From a checkpoint of a small transformer trained on Wikipedia.
Architecture: rotary positions, untied embeddings.
Each number is 128 + 32 x the weight over its row's rms, rounded and kept within 0 to 255. Layers, rows and columns count from 0. Numbers have three digits each. The size before them is the row's rms in percent of the matrix's.

# q: layer 11 attention query, 64x96, rms 0.132, rows 0-63, columns 0-31
# k: layer 11 attention key, 64x96, rms 0.142, rows 0-63, columns 0-31
# v: layer 11 attention value, 64x96, rms 0.184, rows 0-63, columns 0-31
# o: layer 11 attention output (transposed), 64x96, rms 0.221, rows 0-63, columns 0-31
# up: layer 11 MLP up, 576x96, rms 0.184, rows 0-51, columns 0-31
# down: layer 11 MLP down (transposed), 576x96, rms 0.183, rows 0-51, columns 0-31
q0 056:177016141111098150148114130121100100154140126168120113116169128072166089103131151175142138123057
k0 050:134180100148164057124136125176152121109167137095118085060145146114111080145156125152146155149130
q1 060:201066136149137132192130167120099047160132189125081149119147125151110082129120133101154092160176
k1 053:101174093141131190125098123145170171121111124140170184109146190106172169130134118149107071169084
q2 061:173085150110103095177093152143128117165046143139109112178138108143111102201123110134157173098110
k2 066:142140089096140154121103122109232169153174116076141177089104113140100166085103124108115138097135
q3 062:118179038090106124068108139152163097121141122071122105138070180158112112051115128125109116144099
k3 062:174134220119099142101166115158116072143122136061109157150147070106127124158176120086085148145114
q4 079:102154122123047105142153100133136092144082106134162090130082074148093112145103162117145110121146
k4 063:121087124093178142080162141140158136214121132107074135154146140106131139078119101130056144123116
q5 064:164176102139108154071138126097168143132166131093097120074092132114139165072114145068089144131121
k5 062:067114105139149116067158118127109054085100165135121098182165142150156121158135156166140090127150
q6 071:154148150125106165066105127078107115109151130031086115065107162111124186109106141165088115173074
k6 066:162140111142068191182100125086095088084127104164160137129192096154134114173117089136131141082134
q7 073:143100194118148099082228145142161071093099135167175094111132127161100143149161142132196126167075
k7 086:145097107098118179159056117116141128118129127119114135230101089176143117093043100117080073084157
q8 066:153180115116097217128071112093089138094195095137143165136121166106176123114095074095107130134157
k8 072:127143117177090133130105152126198122140067147140183171084057119145147143117146139127154164110112
q9 073:144122151121164133120159095129085173128163138166137129119113193114132176095150119112089169099121
k9 072:138185208132111116135083112094128115171112084121108169114091119099101124173123153086130219097126
q10 073:144136095105112137125127129142140078142208087101143100077119150058148121093108123125131119099101
k10 077:148128156163091104102097152069137180124112124135074057050146150100122132066143140140120092130111
q11 090:106115121130171191117081089115138152138158140124107162128145129069181134115145091081090135107146
k11 083:097136114137127077125122135131137199147152092180128113099105079182110100092148120128124166112113
q12 080:132173122096130115117055094088099170133156123106112120155102188111144118124102079140090157084115
k12 077:127136125147118181113089107124166133163083132120125084122130124120118092109143127117131144047131
q13 083:140123113164171087110160125121120108084124138129085105141116128199056149121126115155144109156159
k13 079:123090110145138142152148122144132173092114089153085139187114129175077089166109158203146114092148
q14 076:125151140132164119075125074150132135124179074163107153113150169152112135102162121169103112122133
k14 086:057119122042169134112118141172180164110073107136148141140157110141104095126127189084131146095106
q15 094:162097117111110071142204140102106141147119158167145094130143073087122172101148174150140114156143
k15 089:156159073112146146133102111167114116144184127194184167133154134123125097154145119160073124166149
q16 095:124111138130142232157092114184107143137117135177118113035137130124129121135133146106116144104127
k16 109:128162171135174098144118104132159107208095117153060153181078126113139126114140130142152116127128
q17 116:140115134121058150155115210147060075135119147086211115150169103118168134140173097118138159096101
k17 108:061130116057065116165170180131098160116119193180118125122104132157133100118107130080119131087174
q18 107:149110091124114124146167160147084137146134131173090136122134151090169122136123119132134136189162
k18 131:062111081106127148170170145172140109114119093142096144183179044148123081123118174103146122118114
q19 121:117150125119116073177142133122117097116094184156196070119096127168109175153096170168144130146149
k19 098:117148081100077132146095150147147131129131165231123132124120130099161057159112134139127107129132
q20 153:131066146156140173156134064156143132156165037167135171122137131155124128149127125135161162083105
k20 130:176104130104152158056145110131129122115153076174117222084182101159122129156142099116137116117067
q21 115:109104141126077166140126129091138094135169117178159117119069142157153198094086129106136172107141
k21 139:150090198122155185131146133093141132124192162132136185109083126129094157113121120102125193086119
q22 133:118140165159109107125122104132123130104096100100114156070143143121095140095141163072128122102099
k22 143:139096128114164151064101152118114145099127126148106157081068106086110166098103120074109103125128
q23 129:148154124174068162168145165099137120122138110104179126185076112131140091111129099116148092195176
k23 130:141136069094147156089122181082162141083111121151100122158107136197093118084119128096109144138156
q24 151:117100148154130162088156108169152139113141098084139134109095138120140182200089096151150154169101
k24 140:102061161172054140109109154139133128100113129117148176131107086056123119194096089125130142147114
q25 135:087148095081155116086107150119188131128130168111078149139152123141129168130103123075096155132146
k25 146:147152125089163143184100116140150105124117137087137120141144117109130115136099107106106122162142
q26 133:102069143138187069095107051081135065146083142089198122128108153163089128171135115093101130129160
k26 138:163059162110091090105109079085143104117123095120206128098144131123120169126157128154162073153118
q27 150:123141112198123138131119085165142134155159137150126096163155138118153098071128146111137124139083
k27 146:152137127148125110140073084122151167167132190185110097134133117130175066105167205095091151103122
q28 148:159079128141100113164097103174163108076113144088148149138119121082108110101085080106063148161170
k28 139:160087119179079142141120053123149120191107125146095134085122150108141090112081102070124143094207
q29 136:141205176088109113143123077126142138135104081095117176151092094128069109152105138152141077090146
k29 139:158162202090086126128051084171150062098103126119188151112169124152072102074050124161141163157098
q30 139:134106110119155115118097133138130106118129125135152167147123136089082164148115071124139119145113
k30 140:120108133107163137111159120102157202125163122084139130129127158112133103098169112125156167105136
q31 130:068199089115132056175158174183100053095106099112128077164103116169100157130102096163186146158176
k31 141:094172129138153061137165138133099103092089178073125154112094093171138129197104134129108149101148
v0 102:128142163071108071174133157098095129150077107115152159117136199109122174100173069138108118076156
o0 090:154113121130127150125165104108130111136202067168096159185139101190166134154124118105099109157120
v1 103:199047094081095120172141105160137161099097114221117172165146143130127131143149131152124122138129
o1 098:110183145135147150101156172080112167117173161113109170140112123160160183139131141135121078136065
v2 117:081090179166136123103151122102091132122081147146125088141219131120118130158131110192119098114168
o2 112:125127122107139141179064130145159134120124119177077144071103101148123097132098145080099105085122
v3 110:135109145158129071124142102135142129133134134100099148123136107044158128114066087111112114175095
o3 111:113134128112151117109124097089118107103117132076164065137153080099094173130171073107140132146156
v4 104:081110151112100088100115126106194117183093102060159131155150147163120071077125164117247154092182
o4 102:090132102111120178145084099201153131135060162149147147140078141123184106129127126143096146130109
v5 103:107121150092100115077159131124104141159115069146091085173151110116161199148123161103146084072116
o5 095:173180158111068147112152086140151123162090169138154164113062107162118118116155099142131094093112
v6 105:116150058125133154164134160153108095206143109150039123156138157151116103094192144119162143117092
o6 101:150112156154092064115165163129124170125162126147129141093137116086122183144117136174124146169109
v7 102:100132138104123156149114100111110123129150113189152077064169098145166127092107086146170142124099
o7 096:157141142176107104089141147168182108173120227141082133130134064081134118148152119116179150138147
v8 104:160113161140145099094105080109186078145189134181114146142115135136172161100107100184120147117092
o8 096:133165119133095042167139118148089165143126151163062111130133141125128130096090142137094107114154
v9 095:160092136150058092093124155143143151129169106128124130185111124167109161160120052151192103052172
o9 097:138163145167124134131154151105138118144098129146068150136161139106149082068145119126092101143187
v10 104:142133138171145098126162120146156100084128152179165159119157142138155113161141143175151090124107
o10 102:122171116044077111126141135221079145126159052122095166129142092111139152068104164114173151110141
v11 089:137126091122167174159130131069088102157122134101067163101172079172094180204100158107108087133148
o11 100:129133173133107121155130120094157122118167108083119162107139123083063150106118143168152144121085
v12 100:139114120143121138188164124104169113131139062114142094133130131102116113159194115080125067121095
o12 098:112111170103115151119195108155160112191063095193121153067151114158131149139128144173158141132173
v13 101:063121085157148151171136091098088140120107135160123190202103120169107098185158133140118098113076
o13 102:122138137063155141103136141122149137068155076072192119149130104121106184147133074161145141106113
v14 107:124150152137136166122162089103170088061175163099136130138123139140176137126140169108149115105159
o14 101:142090142155160156121135137121113154186155128154117159142202145103129139107219149102182185099086
v15 103:136104126145145098083130166189085152131128125099084142149148102104152133092112125101128112160117
o15 097:194185152140134114092154102078163114108136123159199092154112161097154121178093188103108094088158
v16 110:129118132097114135136162129112146152116134136151115161088112152128100107144109124170115153080101
o16 108:108135129115133079048140160139119081102141096104133132101112111168114169131112122138137122097137
v17 093:101158128130104216176150160194142081144108162096102145136116137156155078084100127167155094153080
o17 086:152128155091160047149155124088153164193137114135164141066130141129128082116146133148099154100156
v18 102:077152172099128174142134115137167102086104004111140162135111151138101101187169115116124078161135
o18 097:127112055088100102132119142116143100139118092131144129110187144166131100075112122133162168084148
v19 093:087099060123099152141072114196101172129158123135141128171066133140111128075151096086119160181123
o19 089:139158131141162108154167135170116106076105216129071146132176133116214147190106127085110146144115
v20 105:189140135138156153143093200139148191169139121154046135096136150189124091149121134109156129117152
o20 103:114123154167090149167096062103066139148110101099159126147119136089120169155121144080089151135115
v21 096:119090190105144062121104159169089141131126120140136126071114119135107133172119075094119113147151
o21 095:099143148121076176120096147125118117082118101136131155163157136125103084069141134191170106140088
v22 111:142086122143111174063128117106051071174132105120080091146103193130113097117161117136142129153153
o22 107:110180133137231107120102154142142121145115116108128146080110087086117154157062121104114152167080
v23 095:136159136165080085141120189106102083057085124126144136114134080119156162157124133114172119070152
o23 095:161131179166108168090117128129160134144189101078147153172157138140113117144133114068044143181160
v24 100:105154150154122114135128070154045142143165151096207113068134144086117131113165073134158121166081
o24 094:197148111125146127123109096171086111094107116161033176173168078129108114228150131162084143202159
v25 101:117155024093081114150069100170131139147133129122073128152124118129130127141162104187133147151130
o25 101:119156204076185180112176101128138089110154116131102161121170115129062114066114138111088126094146
v26 104:064166118158107092116143131104165121123194124162151142112128150095155132171136105099121176191090
o26 100:141067139172150084081180117108058135122155138069094147148129163088134168123121070131106086146146
v27 106:087125087146152165115088180101103097155150148161157171115133139108152094156128123148123147141147
o27 112:076108135103213100085157119155129167095140118158154124054085140105095101114112122108126154065108
v28 101:154137149102056121167170131162147049130077175160076147130118110180144149181149136077114127148106
o28 108:129091110131141150157151150116125136182108152029135137123121139119107105118150140151116114114126
v29 097:106122076144083109076110187153096139100078108145138141157155109115108104139141154141137159116033
o29 090:111153143050178096071222137143139130152130179110148082099152109123157110139151148090075178101183
v30 107:149182178112165137173076150144118163086168075105093151180077079083160124120096096124091128062159
o30 104:101126166181088130129096077145143153100121134125148134083166129168051117107185146104163102168117
v31 106:030144128167076100103186072089122130166113094140124127081084154158139078127117116112132116116090
o31 097:168154148148149123085120174117125097135162109109080088076131101100069203169103048162142115177110
q32 077:162132110146151143145192099145087128126136131182136099104085131130105107192189118120142157128167
k32 069:128142115175136126134130196156077141126148180142139122072135165180168145104084137154132075147132
q33 069:143149119204162103162187138151080148072085096115093172064109092087095125142150122120131111106120
k33 069:119165094137114116120118120159125119139166077200095070149091177129089117132166134117184110072181
q34 069:160146109118128125098109122137144155091138166082131155148189174093108138139125161160145134168083
k34 061:125082143098151138093123165096156207145093142135103130105136103096128152163072169076067076163095
q35 080:130159126140144175185204137191111074059126093172074139115098096091106078129151065125109150144168
k35 072:087176129144188096101084122090045131101136111146112127153113142154142120124065125216126125076126
q36 072:117138092167169145177184111196141048095090144113104126144082082125125100158116062131119131127183
k36 073:118072108076148147173106126114124107116141087170124163163100203118175111139132153143094100102131
q37 070:090145173163129161173153144122110143178079065126099137114088137110132085143106115102099162083202
k37 086:119131104148139136120032074131059126075172151162120108080159120188153096097156121182140118094087
q38 086:186120171108103151105148111105123139141067187154143093096127126119103118131137130158168138116151
k38 086:092142116110100094138199151136173077153162150145113143125175095113130128093109085137135162093176
q39 083:094141150156132159113093153098121093099137125119103133113174155178143147196137086124122040136116
k39 090:156162090087058165161178176160131150180112137136073176151098138115138155104162096134097177161202
q40 089:107126088078142109111159139109094147145069142160106095121171116160138121100087216122108143118123
k40 077:144146157161114117112099106135150166167116106107196067105080116109166141146134109095155149146148
q41 089:134082101168094084085106092123137155158207157156129118167129137128116134106150108135124108116145
k41 088:172097107079147136202143144141157137162106088110092176169162117124135168118115103099146110136147
q42 114:115166167104132139126137139103141189127144126151129102148131167158136093133131178117163163129141
k42 087:167190132183171111066133094162123118091131109112163116151125112148167072102164163138139164055088
q43 085:093095140185136066118111122091104205082138171175181150097091148149128188121176122163180124108112
k43 092:163154127104185157155136138118100074174110187115107142149127167125141105158095144149111130123140
q44 102:156193160109138125197147139109143140148098096152112138175129102166089107162127199133159117172175
k44 093:102160154185077100120120108109118176129084111152107096159128102109088132143125132105175139110167
q45 102:154107130103147121071125101098098147163108097041126084118138169160169100184122150126105134082079
k45 101:174140113101123094200134111117179143166147173154125149138145053097154118154121167087084172121088
q46 109:119119140143120072147159142107113109102137114132162139136076110136119171106121093162166045136118
k46 095:172140122079107105133112130126098172144144149127076165134084088137164170153113152130141195141140
q47 110:100180058108132162177118092121074082132138110075151126174097125142177070124107098166135139102157
k47 100:143129154173163136115107122123129115126116128110160081107093107092132135100127176096106087141144
q48 088:155093195159158131115208119107150099125105091139104111101122125091150133162139109057147195103146
k48 089:124149110138146159096056132065133177156141115095162139149120076139083110087113121199103116101121
q49 094:119204133080119133122094170132116154151109100080138164110174177147109100105167166152119080129108
k49 088:126166108196114106049108150104098123126076124124153086167085107133106139145173142089190076169102
q50 087:127190151093078086093219140083130135160156100109179114183073085087069085094066169144128101123145
k50 089:156087111131168159161124140138156107073140162108091130119161105181158106097176047156111054142113
q51 112:160110157183120102084137090086098168092171096120072132132117125098152104058134107152152115117100
k51 120:182147084127107118136132085138153118131162154137094189161176121121163124156156103093097132140104
q52 105:150151109126122139131130133086093071142089146121135111103175186136159159161125097132069180087132
k52 110:139082158047117170183203141172131115121161118178093178093161096122184150089113104103149138117087
q53 096:109152123121146117101188143107167139129186106147145157147124174095129121138136139132163121105086
k53 112:138133106156174186115109146169082095149070123082167098098146120117155119095152126127148105140056
q54 092:119107156147184110130121115101129095118118126133097154133137098145146108051119170140149096119102
k54 093:178081129149159129139182113152156136110060101131134106123138124087107132152079111084122153073170
q55 107:130132141151111152140097153128104088071139158116123149114107103129112069072143088152147065129108
k55 108:122145127132066139116102135055170151156095158086070048165061109170129130117123134153108061143155
q56 088:107110163159093119132168198085166084059102132097176158098122122145135136178131157132165185189138
k56 094:093123096114114143139129086148044091127128149099114094075138081101121109150082128081066129137147
q57 103:130095117140143136092147130143080132127135153127132121115164133124150133105132207140176131065034
k57 100:138110096057139171118123137126123142146117128144056155105175126132151175136137120123101099137080
q58 105:105148119071093150159114064117076107179078075140145142140160144143129110124143112132091182079147
k58 099:140101144177103137112095105117208114139170110194166117134130138094124135098132105119144143081159
q59 096:104187118097102125131144151085124114119064158102157075105109149168077166211118129163171137084164
k59 094:125110097090141176138090105162150142106097180150141130198109125146113144115102116099141135083130
q60 098:155116121118154135096097086108092146085133131152120096137123200149094180092143096131113117119118
k60 103:172154169085125164139061137128146169103098157144122174168127107130134113083154163134100104170166
q61 085:077162083095166126141175136193169073164159126097132084100172088106134077119096130117174144136119
k61 088:152124119119099148121145092126039141058108080158192136116175122119143121119146128114076142072151
q62 089:095139147146064169117130078107144077175130052162078108104114114116142079096103123127161032137086
k62 105:112200071140105099152157129150105156136128155160115146153121133173120135111123153184083139083144
q63 099:140074112150067062199153128179108115098129065173087120145140132113092111127114098113142122130165
k63 095:137108119102096095126069126121163107147080094177160118060059102123136089083127116070091088161165
v32 110:133137135132085151129091101139126090138094145044113169195144109170114168189115109144093144109097
o32 119:159127158151099129139142144130078097125124098043128151128121107127183156155092085181137134129098
v33 102:106181132116123080123158147116162102103158132209119145087134077121097140107111167116156155178055
o33 111:086157136151147136137190120139110137115102044175149170123154139137121162139141133142211170096139
v34 101:121143131153115093185162130122126102157155134130086133157108154183154151087141124097166117113186
o34 098:135145191126138136087131107092158145150157113112135131109131114164130130065134138168145121119108
v35 098:110099083113077108142162132200091125131122138135101159092113085109130130144102118196170176140100
o35 106:088127122071130134201176184144113122185130163125158085139084133125164136102136157164172120083112
v36 095:116092143105145107110110088147122132108099139140062093163175181147141085132084107070140141132115
o36 098:109061129161126102123117087112123113160133133168089116130085160115139135179142062123132149150138
v37 110:139103198146189111089198121108132106178114107116105166094089082156158130120153122141109102177121
o37 118:128118109133120119155103086152123086181143030110163124108170154135180095108106157082125117078137
v38 096:132141156137157118167127092107143138111091097113088161172078121141151123117091122101131169135080
o38 093:095171103177125057145085106101105104090113159149121115207114142151135120180093135073065137095143
v39 111:139168121087118157121138150168159119135164125095068118169086175159099144145113089146123117191127
o39 102:095134115078162174129112086108110151119110088069159116152138120166085132144137139164167117125122
v40 092:108113102133111186120083149067130123121113105069158104068105111152131094100085123114103128169112
o40 095:128134115121140140139122054116164152122144094117137113125179138150110138159154073070080123146077
v41 086:149131063122132126148122141143066181151167090096122127138110119130101086106123121114165172162227
o41 098:115147156105124063115158134203112175119111125083127135097123102084116182189102127144169133142155
v42 096:098197154133119108141181164142101117136100113028158081106130158147157119163115118117132144141202
o42 100:146093125130123135141124111105126074133000131112119106094114121169140129158167170139108152139104
v43 088:122097160193131125121189122160114184116156091183146129183171089132098119069107105145143147147123
o43 086:095193149156117044117138115167149140151095156087171090123136145114134118145119095105163162114211
v44 093:099150165145137120089153095143178111112083120146090112106226068152183166135104167092176174090087
o44 098:123157132156135102163232167083131159157191108154098114161117130140183135118135141070165149146109
v45 100:110144148052094133089116109140106054102103133080156136091153102114140164126184104112116106145155
o45 097:117115178053136191156123140156100081090104090115070133082147097093100102088133196115139089126084
v46 099:065094093119211127141161145180115135119204136150131132161155146136134120139183145131178112138141
o46 095:171191135097174107081102030170149126124130161145175087109145137127118142072147101115108129106139
v47 087:081163104122103121152105130120146115133122123125175153167109100190141101132102089099139150154090
o47 096:061111136144081040159170150086140120107098166104181098150086149101134161164117111119151086086174
v48 099:113188084114126123105132109045084096088156134107105180182181165038110070160139117140169137143124
o48 098:115096141162079155061118153121071162101131163090121107126187107148160134146129134080146110069101
v49 096:119116186093147088147155196150102088161113108152154138153047084129151097111138147148151112068122
o49 099:087136133114144075136188157102143089112112113123217143086078102134133118124125175131122149076131
v50 090:179091107102156135092135120133158096103132130085116126156103114148152105115044127164107145208174
o50 094:134060055117177068096143064137138123124133108119067084199131151166122121105135113125116116120149
v51 101:092168155099140150117086106063228157087120166171116107112132168121136152123081107116110142173118
o51 106:122069161147130134134093130094151140119108099095106165171122134101130129183096109111130171170130
v52 088:160137120089152130093089079119155143096115119141184101112130098099205166129086159165158058169134
o52 092:135082200175117095107154140118111079135138063091099145142081103099125091173120091156171073199089
v53 097:150091133101132141156176140181095139104140147119087126147110170149122119133127143134158128108124
o53 095:138157141089129156158141133106088160098193109138055102144076131186043146086163135121098114144105
v54 089:095053144124189097119149085158085137092121151101118099091192153108111142137160127133136145145164
o54 090:135187123144177141174096130111144149102114171104134088122137114093100156133132144081099148137128
v55 092:168122140147092120173098136108149141166101088138114129121126145081154151160121110126175060097170
o55 095:130155128122111071142190163083110120134134103043149140165115151120110066158190172137139095120141
v56 090:102149157123166162136124092149126105097183087111130120075059116158131111114138062171175111104113
o56 085:090116112132140156128097079147101077124098143137130125140034131199144154137165142086083157110141
v57 102:129122133113120122142194120159098101115052196110099096092056122179123120170143136115121128152130
o57 109:149117077043123130163094118136121115110129058120161103121115147121112145143081104104100118126184
v58 105:121109124133119118138139148096113094061159160160179136111095135120170138083101091147097143109206
o58 111:116132130121068091172077126091117135115125085154191105087106087153096152143108143149119125105153
v59 105:187125116131147145140125154155078136124135118071149180152159097141182127092167121144153106052109
o59 111:119209119118109149147147169199126065135145147120112151154101076108149149093146060154120127139161
v60 096:115042138154133122126153153212121076112089094139137065165160078135175119088109138121137120128122
o60 108:124099168181093132153080029175127138129151103125131106147091094092166123081180126097154129117157
v61 100:127098105174123112178068157093086118050066120138124150128143071171140121097077130117101074081109
o61 100:141160138151064132150122145084128143128134150082188116144113106094165159149097114106118122178153
v62 097:150172168128165084103167141051104131171143122142067114175178124139115193175096129102119105103157
o62 098:075157128135163102108146138073068115180103129139063091113113146088131142102147136214163114150065
v63 097:098172123100147103135138138089134149164117080145164086122114167103089137118101115086108139090123
o63 099:128127113104175125159129119110092142149093131139167160128151167121140118183135134180115137121148
up0 100:156126129187117117052140185105129156132109161076107122116184099153136119147181162122121126142093
down0 099:129154128098167125119171149167122100146147137171177030091082152089118115087099108116154139134067
up1 099:132121136096124126092146112126093153120061138124124060148052145163056163111153139109122109093100
down1 105:096131143150136110131127101145090125110126142137115115085174071090121095129155202133137066104147
up2 101:075182142108160137119140104223128160106101135106098151111141101201082192097132175108088163178101
down2 101:076145092167146151112133137098114072060186102154127169052179144129123152136126149090109135133078
up3 106:161126127136092132100103177089135143120155087128109127111075155175127122077125198159184187135202
down3 101:109159087133130127143135143145100091128093111099108119123127111152117146158115085087121055145110
up4 096:087107130158106129125128100156135079112155137172170118100082072139143126152160081165179115107142
down4 098:083154178112152172160124112090148082134101105051108125120159125133153134149082193156135173129162
up5 094:097177164151141126175145163115121155154107113066159198099081091128046054138135133095154134154164
down5 100:121104109036119120108131096132148098094150161119152141190141180126125175083134117143137093131139
up6 098:157175114152101138137134146112137176162107087167147098170119145121134116130153146152142100162158
down6 101:139169173146138110172122161104096133134170115175142172098084140119135158130128147175117137140102
up7 084:139177101166074128085124133106088090180165134081123056159147158060134116191133101061092127177178
down7 102:099133098125103116125139157098089101144136091122087182147092168075132113166131155139128121128120
up8 102:141162097114115099123104168165126158131051130131110115127097083132130105133176130081085132052137
down8 097:185146129098118164159142179139135095113174106109082084171111167172180121108188110131172155156176
up9 105:127095087135131151101126196127189161133133101159172046128091107099095073125105096157174135186159
down9 109:117117126066078186055105158139136120109107097155148134118174064176158133148130115085120158110158
up10 094:188170118108181173081098127164164141173123079127160141105138172133144169117087160157114137136100
down10 086:131121091139104084150041154144121140144144159092154142127119129142147098179149147087160070100178
up11 105:111109127144143161164123074144152090068118116112121108153080114197184158088121111129148042193097
down11 100:148116139117150111179197090194119148118109067170112146110120116122091143142137137122113101085145
up12 104:163100161194152114101177122128142132193123158131103112122113098104131149111152110112224125111132
down12 095:090103158185080128130107089108132089137095129068134087157096102142144118147159086138146089164130
up13 098:148110129133112086107093130117207192145162105175096128103155084136142128124199125138095121116038
down13 096:146138128093103159205118084198120125094162136113124092180083127091121159096096139130195165159161
up14 101:153180170106140123131075116168179126092160131145148172102169135177112167146159118076096148167129
down14 100:081175176113114142160131085155158127098105126097159095054072112149144162156156124095113097114130
up15 089:181167100091107128053099137143145089159136139156159137123171095087121099093107112148148095138100
down15 091:137091132132160095135137166097111153086123162100143157143138107080131071136173091096107187159076
up16 100:125149114196140173146118136152164117152086099100142107192117140140138134163164153193081085125165
down16 101:114059163109079138109116124168106123140109177153089113118072159204161196086130135095178128113081
up17 093:133135150089162116088112101129158111121143124073097143115188128109117201123137156098133124156110
down17 082:134166040117110129110189160116160142142139136138146159087170090143119095154099115115198102161120
up18 101:232172107161146136198133138096188139121094128133155123144098114109156144102164092066084173150138
down18 107:069128139091176087144126135142092100136171111152141166074097104114142134079160114152141105157120
up19 104:116183155146158135172145113145120101148139088138087086126127160071182177118130197090123172162132
down19 106:091093129153114182120104158112101102141176097112178097106150167150103083123178148100138122134155
up20 094:180110103142117123116109155143125127142126130131161150172172112135122087196197109108097065121120
down20 097:108113099152147163119234173124159157179139143152102074171107154112142148108140094103094154122101
up21 099:113146094105127100115117139120123109179163185110124083111127173099055185119133137189165078101128
down21 104:127133125166180116156089116141063149137082113094172161152083088103119114073171151089142181113145
up22 089:115148078134206086134131129193138146173099105132088129085153167165126145133103089116082085136121
down22 088:141043147129166143074107096123085110156179119081137111121131103131135113111142078119092144204104
up23 109:153062137113163137098128142117092187134113084121207122112123102113084112128119143141111131105113
down23 101:121042136099120135194126091153104109098124163148102072116159209112130088088096110115189137091129
up24 096:099112138172138159136113104117132124091122131092114149102120109143125126130138115117075179179152
down24 089:155210158083147174140159128112174167128129131120121119122139103190129139077115121121110112169137
up25 097:164080103179184137092152157121124073114147144131131151148079052161112140128115143135085134120153
down25 099:112153141218162113074165159127094155130159145108159138128129129098169127109147114144164129116177
up26 102:151104168121100065211161137114124161139109121096108077161156148088134084154131145147095093201119
down26 097:151119168151111158110103138149090176101167081115081112138164083078107129113165197100153139135108
up27 096:203170165142097098131075143177088141170074133130124123115111160114123193108126137093109105102111
down27 099:115147122147135135151173204131181165114135142117136122182129104146134121159061097098139138235136
up28 095:146138091099105142123174196165154136114160164203168160123178127057072179136147088124096113217108
down28 088:140122151123166101174114117094105123127114107150110153143113126160148092117183129090127121047170
up29 095:154140095144145156107098135074171151175115159106144101154136082131141046166096160202101118112112
down29 092:085051195129131110184087151174171110086149169156129143076127116078040147117084113157170171141118
up30 095:146122112147106093145162167104119142091155179147133131167108183146092130118164100163143078090155
down30 094:136082065111139100052056127111068127143116163090169154167162131137168200128093145111080124168157
up31 095:146081126145111181161141125115112161143110059110127131164143140121052125108128153091132123121090
down31 091:135158125093156124156101129166117126124151124070156134085084150108144075091111204123084102095129
up32 110:193050126167100106139132086127105093126120098174173167157094144155070122114113122109158069118143
down32 108:120097129177162138120195086112132100159174119131081051117121126129122110145138182165173175145166
up33 098:058085084113181157095152171157186124089148088199132114185177135167131121126099118120145050101116
down33 083:111155200104125114110056034152120100173090125091093126090125078161162124110158149165140102106169
up34 099:082119087187165153148150135136051104153177152089130112114085114094135122126128099133110100150095
down34 090:131229162103099107101135195137127143077074131094113144127128114139115130112175143123145157183144
up35 098:100119135149087108099131162102159156164156128115184107182077105188113137114091174041162164139128
down35 094:124135114126075161080127092132109072139139161159077146129067202157175130128136131102163060102149
up36 094:150150145143124110091190130172177104133147131119127090087152128204121102119104184107158108108114
down36 093:129128106171171189112157168090129175171144054111115131127172133147156132190155135111118145076081
up37 106:103166140118107146099131176110211137157110191140083134110116154135144110142132082101159100168117
down37 104:173118104130088099215118123102089134133160150153139148086195129101165159149136146131127149133107
up38 111:099064138120153170111137135135105143144153114115127135094082175140139130167187212111119119178117
down38 100:101110136066088152124150176115122138123111158140211140112147134066169155062115086137133140169192
up39 104:168232148034107160078084159110110167144134089140097137146074086126106141090138149122101132140169
down39 099:154139116237170108148013119186129099080125103146105120078104095064135089122080133142119115079119
up40 104:126091114082107097179136165119139122136162101128180116115158168103162207111154169176159100149173
down40 106:082189114101135083060141160171138140106094181124069141089087147138091088162154142137131167173135
up41 095:103069140114075111147116158126130093115120145102154142109100154114136151130163157140154145117154
down41 105:135149099101082145090078109108136116046114101088126099088125115105137078165177101110116092133140
up42 098:103092138178122083132138142116170086077120094157173172082098104153123099168107199125140142120098
down42 103:063174159124154105129152178133090111072229171145115151152154124130133168090131076144097163110119
up43 101:107124181105137138083130163166121162156158149116125137064145126106118077113126124181113112064167
down43 092:074170091147077125101137097129149113168135130133094091142115158164190131113086129144114093116186
up44 096:145108134118153070137146093070120112164137182075151124137131109143163081101118130103150096072140
down44 096:153137121115116154183102115159127088066116143098167172149126086152149190125157113106107111193108
up45 099:111130113141153177140159152125122161114144104107096089103174200111220114146109111108117165156162
down45 096:167094084146142129128127180156145084126092083137112145123138100127158135190055176181096136132168
up46 109:190063102137159115098056149094123130117100126077116132105141136148111108188129152161150131124104
down46 106:117125165146102170129201116143153169109140220161104120103090160089125126101154055105159082071133
up47 098:146149144114105136122095096125078195148145135102134114147096177111040085113128082099135174152019
down47 098:091092100107206124146139146144101110168101092099113100152072115106185125138134166170102115148185
up48 101:091109124168141149168127186116095106185163093139101078158111140163113108077164164126131118161093
down48 106:153123134170092169078094200112171175119199095062132133174104080124125130131100145122115111180150
up49 102:122181123147085132149148113172157124080100135098167151165127139146089148063176122094088135136118
down49 103:111115158178129130127212177087104145109130085086100105186093169122133074125162158143136148129143
up50 096:109151098120085158192120162128103123153126158101196097115084115146173153098133073167120107097143
down50 085:131158151070125079146107148130138088148121086137137097101136087123123114131122156154158145105117
up51 096:152127104136128155115099112104167137074159125114158139083134162104174106132077204167087178061104
down51 097:074087132090175162158123133107132130109137142123147109130126100090107204089150140113065092165132